Weights of a small transformer language model.
Size: 11 layers, 2 heads of 64, MLP 448 SwiGLU.
Architecture: RMSNorm before each block, rotary positions, no biases in attention or MLP, untied embeddings, capped logits.
Each number is 128 + 32 x the weight over its row's rms, rounded and kept within 0 to 255. Layers, rows and columns count from 0. The size above them is the row's rms in percent of the matrix's.

# layer 6 MLP down (transposed), 448x160, rms 0.25, rows 362-368, columns 0-159
size [ 96  99 104 109  95  92  98]
[[ 85 146 142 139 131 132 153 134 124 167 132 135 114 117 107 129  87 125 145 129 126 124 122 132 156 185 136 172 112 145 108 138 126 168 113  94 104 156 115 150 116  75 120 167 129  91 132 143 137 110 143 157 101  77 154 123 138 122  98  82  68 125 151  96 127  96 137 140  80 158 103 125  37  92 134 153 119 166 119 162 154  79 133  93 117 139  68 124 108  74 116 133 114 108 138 134 174 203 126 116  64 109 108 154 203 143 116  89 149 129 117  77 100  42 110 100 148 132 129 109 115 145 139  67 126 157 159  93 107 169 156 174  99  93 174 151 128  77  94 140  46 117  73 169 141 151 178 104 136 104  79  23 135 103  67  95 184 122  99 125]
 [118 139 106  93 140  54 169 139 158 114  68 123 140 174  85 177 147 170 189 120 153  89  94 152 122 116 127 119 152 155 105 114 123  75 122 122 141 152 112 125  64  90 110 133  89 116 188  66 137 106 101 170 118 149 170  80 122 158 126 135 138 109 104 155 144 160 127 142 148 181 128 110 152 135 139 139 138  85  93 121 161 119  86 123 131 151 117 161  90  94 143  64 127 143 126 173 230 141 127 131 111 138 128 118 123 186 161 143 155 131 160 115  58 187 155 155 112 156 123 103 121 190 124  55  96 113 107 139 178  83 125 106 201  99 183 153 146 108 115 101  60 139 160 142 164  97 173  83 172 129 145 147 160  97 138 181 139 164 132 102]
 [160 136 134  98 173 104 117 151  69  75 109 107 129 104 103 132 138 130 122 123 184 113  66 113 130 149 144 105 182 161 143  97 177 180 143 136 137 156 131 152  68  96 105 170 103 146 102  82  71  96 137 143  71 142 101 114 115 218  82 124  96 105 104 171 118 141  49 138 120 138 138  42 100 116 168 153 137 151 178 127 115 106 118 182 146 103 143 162 100 161 113 110 119 201 143 134 112 127 199 148 157 136 108  89  64 159 166 167 129 120 118 134 101  88 122 129 113 163 109 110 147  79  92 102 150 108 111 168 131 157  99 135  95 183  98 173  99  60 121 116 102 113 151 110 150  83 147 137 136 144 131 122 171 110  88 155  51 164 110 141]
 [174 147 118  73 147 101 121 133  71 152 130  96  94 101 133 101 107  92  68 149 155  95 171  69  85 160 137 114 129 117 116 127 118 138 101 119 111  75 106  97 108 125 104 116  88 157 109 169 136 109  94  82 212 129 101 129 134 129 130  95  84 130 125  92 128 171 169 114 148  97 139 101 132 114 176 100 161  66 107  79 117 158 230 106 129  91 100  94 107  61 103 129  87 165 166  91 149 158 119 113 199 122 117 152 166 107 126 134 118 162 153 120 109 140 125 122  84  70 118 180  77 130  94 105 108 156 182 146  61 102 193 137 153  97 174 110 168 160 152  55 110 144 109 127 108 149 130 159 128 128 152 155  95 166 117  81 120 162 157 153]
 [ 73  77 130 105 110 124 114 105  95  99 106 127  67 127 105 163 112 104  59 125 101 112 104 121 129 121 124  89 106 138 181 132  97  80 106 142 113 139 101 138  86  93 199 136 110  77 150  94 110  82  80 149 125 112 184 127 106 156 136 146 112 126 136 151 111 203  84  86  86 142 123 182 131 115 113 145  67  98 129 160  62 125  73 161 155 144 128 129 114 113 166 154  77 157 141 149 117 172 134  99 146 144 158 124 125 154  84 110  99 196 161 146 128 132 135 150 147 103 103 147 133 113 176 135 189 162 134  69 132 145 205 120 110 154  78 145  86 156 167  88  77  67 139 128 120 135  95  98 178 189 192  67 121 120 160  83 156 118 155 115]
 [114 153 152 144 129 155 197 128 121 147 104  95 148  98  94  81 105  98 130 156 111 131 178 105 131 106 171 114 133 134  96 122  99 169 157  49 140  87 154 120  73  87 175 145 101 132 104 105 109 125  95 117 104 139 159 161 136  66 164 149  39 128  79 171 123 166 105 228  93 124  76 127 169 131 119 209 150 142 135  66  50  98 113  82 115  90 144 129  89 159 133 149 149 136 112 155 108 105 148 123 100 164 116  71 195 130 124 137 160 114 170 115 106 146 107 168 171 169 134 135 134 150 110 125 163 132  95 152 113 100  93 140 142 158  85 143 135 109 182 117  78 103 134 183 108 151  91 162 153 139 183  90 114 165 123 127  97 151 129  94]
 [141  80 106  98 115 143 136 118  82 229  94 134 101 175 103 133  96 147 185 177 158 115 125 102 122 102 126 110  59 159 164 126 171 109 189 146  50 110 116 113 160 143 138 111 116 158 102  89 173 138 111  77 118 108  60 128 151  85 124 131 175  98 122 149 103 201 138 136  85 118 197  87 173  92 146  98 131 110  65 107 157 170 128 121 123 151 134  89  97 155 160  50 115 168 174 155 133 184 124 116 151 129 110 147 119 109  99 120 173 108 148 173 117 107 131 149 123 165  92 138 135 109  77 148 132 174 133 125  98 134 144 149 174 111 177 107  70 115 190 130 110 102 146 130 114 112 105 142 122 116 129  91 151 126 154  45 113 129 181 143]]
# layer 6 MLP gate, 448x160, rms 0.269, rows 363-369, columns 0-159
size [103 103 116  93  94  85 107]
[[181 140 173 103 117 101 120 241 182 209 103 136  98 154 118 117 124 129 122 159 156 104  91 168 124 154 131 112 129 133  62 123  78 134 185 126 170 122 115 126 136 136 134 119 166  97 114  87 108  95 112 209 121 144 161 122 138 142 177 131 121  76 117 155 149 136  69 104  86 129  94 123 130 158 139 163 127 123 113 122  63 148 174 174 146 125  51 127 137 126 121 171 145 126 148  99 187 164 152  94 115 129 144 141  81  82 123 101 120 132 169  77  64 124 156 131 131 113 157 114 130 117 161 209 129 111 134 141 117 125 198 165 132 107 127 166 139 185 139 118 111 117 107 200 154 115 121 112  89 163  90 133 116  63 150 196 102 123 150 140]
 [ 99 175  75 131 157 153 145 113 154  99 132 130 169 170 131 129 122 117 182 111 144 153  88  76 153 147 140 125  80  75 149  82 182  90 155 114 118 150  76 123 127 151 119 114  82 140 101 118 105 179 182 111 108 147  96 150  98 101 111 140 111 106  59 147 125 129 147  90 189 136 102 153 143 124 106  82 147 181 133 140 150  92 157 135 137 158 131 125 181 155 155 105 174 112 174 100 166 172 175 134  86  78  89 122 127 136 149  82 186  90 106 112 125  54  78 112 135 160 111 123  91 190  95 139 160 148 162  46 138 135 118 166 154 164  85 139  97 137 157 156  64  68 141 139  89 116 201  98 135 119 132  88 158 132 176 110 102 169 152 104]
 [113 151  98 137 118 126 216 127 142 164 130 105 197 101  84 116 134 123 107  83 141 101 146 146 115 156 127  90 170 117 159  76 141 148  93  94 116 142 135 127 108 120  98  96  86  76 138 131 131 121  95 121 123 164 154 138 155 138 231 166 103 144 175 134 148 137 219 155 152 112 124 147  58 135 118 124 153 156 133  32  58 158 146  80  98 145 142 123 101  77 108 102 167 101 184 115  86 163  30 136 139 116 167 159  94 151 121 157 141 140 142 160 147 119 127 135 106  94 199 108 139 141 113 119 145 154 125 135  91  73 151 133 103 110 102 164 127 142  78 109 169 119  94 126 135 190 154 146 128 126 156 168  95 120 154  56 133 137 121 133]
 [ 80 175 161 130 163 122 137 198  55 120 223 143 143 142 147 133 104 146  90 110 140 154 101 127 175  85 116 106 120 142 140 138 128 167 191  97 168 107 117 138  36 125 131 117 113 143 123 149  87  63 146 114 107 128 104  65 182 140 134  92 177 108  73 126 172 103 125 131 117  83 101 122 143 200  72 196 153 162 158 137 160 128 159 102 124  62 117 136 101 108 149  85 162 128 106 104  63 143 155  94 159 107 153 133 118 163 130  84 108 193 140 113 120  68 149 134 118 159 155 168 124  93 185 150 106 148 109 142 160 120 160 127 139 175 137 112 158 174 133 130 113  77 113 102 108 156 120 158 122 149 120 185  95 164 134 149 148  96 137 118]
 [109 136 124  86 167 105 130 183  56 103 114 125 123 174  65 136 152 116  88 105 170 142  69 107  61  95 135 124 152 127 151 119 127 102 115 168 151 133  83 118  93 127 158 150  69 113 156 152  78  63 144 137 142 184 110  98 183 138 170  79 127 140 187 148  63 158 142 167 161 147 152 112 161 140 154 121  78 153 149 120 199 185  64 140 143  69  56 157 131  81  94 108 172  66 119 103 144 125 138 108 151 134 133 149 110 108 124 129 172 141 116 110 117  87 173  95 160 176 169 155 138 149 155 192 118 114 169 103 154 149  62 127 107 163 108 114 126 114 114 135 110 146 106  97 104 103 141 118 148 115 170 128 101 139 153 109 143  92 132  63]
 [ 89  93  58  89 140 123 181 119 125  92 162 161  93 130 171 157 120 155 154 152  79 149 109 138  94 140 134 166  99 121 103 120 121 126 100 122 140 152 122  85 123 128 142 103 128 154 144 179  98 163 109  89 106 119  95  80 136 156  34 138 113 105 157 161 211 112 122 159  94 160 124 159 140 143  97  73 171 145 127 111 156  95 114 132 113 122  77 163 128 154 129  63 124 154  69 144 101 196 114 130 110  80 160 139 122 130  68 109 131 103 139 162 115 106 134 127 178 151 176 113 116 161  57 130 136 109 132 105  72 119 142 168 112 181 100 143 141 124 132 129 182 137 219 148 111 156 131  93 176  88 183 106 107 194  76 150 144 180 139 173]
 [143 185 119  82 126 164  78 122  72 124  75 156 110 132 148  65 122 123 163 103 143  81 147 160 147 122  84  96 136 174 143 154 165 130 116 134  64 167 118 109 117 149 206 172  86 127 102 152 107 203 138 106 105 147 104 113 108 177 135 119 107 123   8 129  86 134 135 133 135 154 108 128  95 147 162 136 120  65 146 101 111 115 135 184  88 119 115 147 139 185 123 171 139 138  81 141 122  68 140 128 127 105 114 159 128 158 146 133  98 161  90 114  88 117 138 115 126 169 184 162 133 117 144 102  51 145 141 151 137 124 118 142  98  97 107  99 133 126 114 145  92 196  98 180 133 147 174 110  82 140 113 167  96 127 142 138 200 193 127 187]]
# layer 6 MLP up, 448x160, rms 0.271, rows 363-368, columns 0-159
size [ 99  99 109  91  93  91]
[[117 150  98 164 130 105 139  87  98  80 152 194 170  97 107 119 187 157  88 140 144 221 157 139 118 123  95 142  66  92 110 104 101 129 124 132 100  97  50  94 119 149 119 122 150 169 140 140 118 141 172 175 112 142  98 128 188 172  89 135 178 108 134 136  98 162 112  69 102 156 139 114 112 174 114 165  70 126  97 162 172  72 121 116  96 109 161 178 135  41  79 124  91 178 154 188 165 172 125 138 101 103 124 121 145 133 144  75  94 142 175 172 129 111 178 116 105 112  95 150 159 115 160 122 162 134 126 106 139 117  92 124 142 197  88 180 100 112 115 121 110 153 150 131  77 100 108 110 163 116 150 136 125  66 175 165 126 137 117 133]
 [125 142 155  61 163 130  96  86 102 126 121 130 187 117 111 130  99  84 146 111 136 113  62 128 150 164  82 151  59  86 115  62 166 204  86 122  78 125 141 136 120 179 118 108 100 105 140 102  82 109 133 105 147 142  62 128 133 121 148  99  70 153  81 161 139 104 153 147 123  92 126  92 175 105  70 126 118  40 166 197 166 160 107 126 114 161 145 109 100 145 110 170 129 156 159  80 159 122 133 193 125  86 103 141 131  92 133 101 127 160 141 142 166 107 123 126 142 184 124 108 137 119 102 161 129 159 132 108 175 122 113 154 106 162  98 193 118 141 136 143  42 167 101 117 158 141 109  53 150 126 137 106 130 142 171 121 135 163 157 185]
 [ 96 113 158 128 124 151 112 118 139 159 145 130  81 133 128 141 111 101 172 154  96 156 109 146 122 152  93 140 112  95 151 119 129  83 150 150 194 169 187 134 108  87 155  52 132 123  95 118 152 146 149  94 204  72 138  86 151 114  94  48 138 137 147 157 165 135 162 151  78  90  79 111  82  99 103 167 154 129 164 160 109 112  74 119 176 131  97  92 154 101 177 160 138  88 129 138 144 108 139 124 143 115 118 165  86 100 135  87 123 183 143 124 131 199 178 120 134 149 132 149 150 131 132 197 139  71 103 114  48 107 107 169  55 122 160  99 171 112  90 110 118 173 105 143  78 116 154 100 138 134  82  70 127 153 130 164  90 140 196 133]
 [143 124 173 120 131 191 161 195 170 165 182 167 148 132 126 109 163 176 130 176 109 183 116  66 160 175 166 144 116 118 163 165 134  95 136 181 170 151 147 133 126 109  80 109 165 138 105  89  95 144 112 152 113 168 128 133 144  34 125 130 117 116 184 137 112 136  84 141 179 110 127 154  89 147 133 133 122 102  94 149 102 181 203 137 118  65 160 105 127  70 162 128  90 149 115 210 125 150 103 149 137 141 174  90  73 141 157 129 110 132 160 185 194 147 139  96 116  74 185 127 179 134 103  96 104 132 187 170 157 129 160 142 154 156  86 114 161 101  97 104 105 151 104 116 110 125 137  97  91 121  95 140 110  96 155 142 154 117 133 150]
 [138 179 159 101 145 113 126  72  89 152 142 195 114  80 150 152 112 167 173 182  64 121 130  46  89  82 168 141 155 168 137 125 148 146 147 139 101 113 138 182 122 169 141 129 161 100  99 101  98 110  91 119  69 128 168 117 148 125 138 171 173 143 111 130  89 121 136 110 169 142 101 103 108 160 106  43 157 109  78 109 126 107 183 135 117 155  74 110 129 131  90 129 128 137 167 163 148 161 108 145  89 140 130  70  95  71 154 119 121 112 125 143 126 169 108 112  98 108 121 100 175 111  93 100  30 109 189 110 146 163 173 142 134 164 132 139 156 147 108 109 152 126 140 144 159 170 101 118 107 176  65 109  86 114  97  73 179 127  71 139]
 [115 103 133 100 150 108 106 139 119  79 156  88 156 118 116 115 119 142  82 146 167 140 150 145 106 171 123 125 126 118 105 141 151 136 156 137 153 150 191  91 112 173 157 126 162 150 158 176 120 209 100 103  94 151  91  97 113 121 113 143 127 122 108 110 197 162 142 165 107 116 119 143 115 118  78 117 205  98 128 164  93  95  13  96 108 126  86 151 152 128 116 107 117 167 105  87  80 192  80 116  87  82 132 116  95 111  86 109 103 125  94 138  70 116 144  96 154 123 150 121  91 176 116 196 133 151 124 138 112 149 131 162 167 187 127 168 134 105 121 100 126 113 214 122 140 207 148 137 124 122 165 186 103 183  71 176 117 121 155 151]]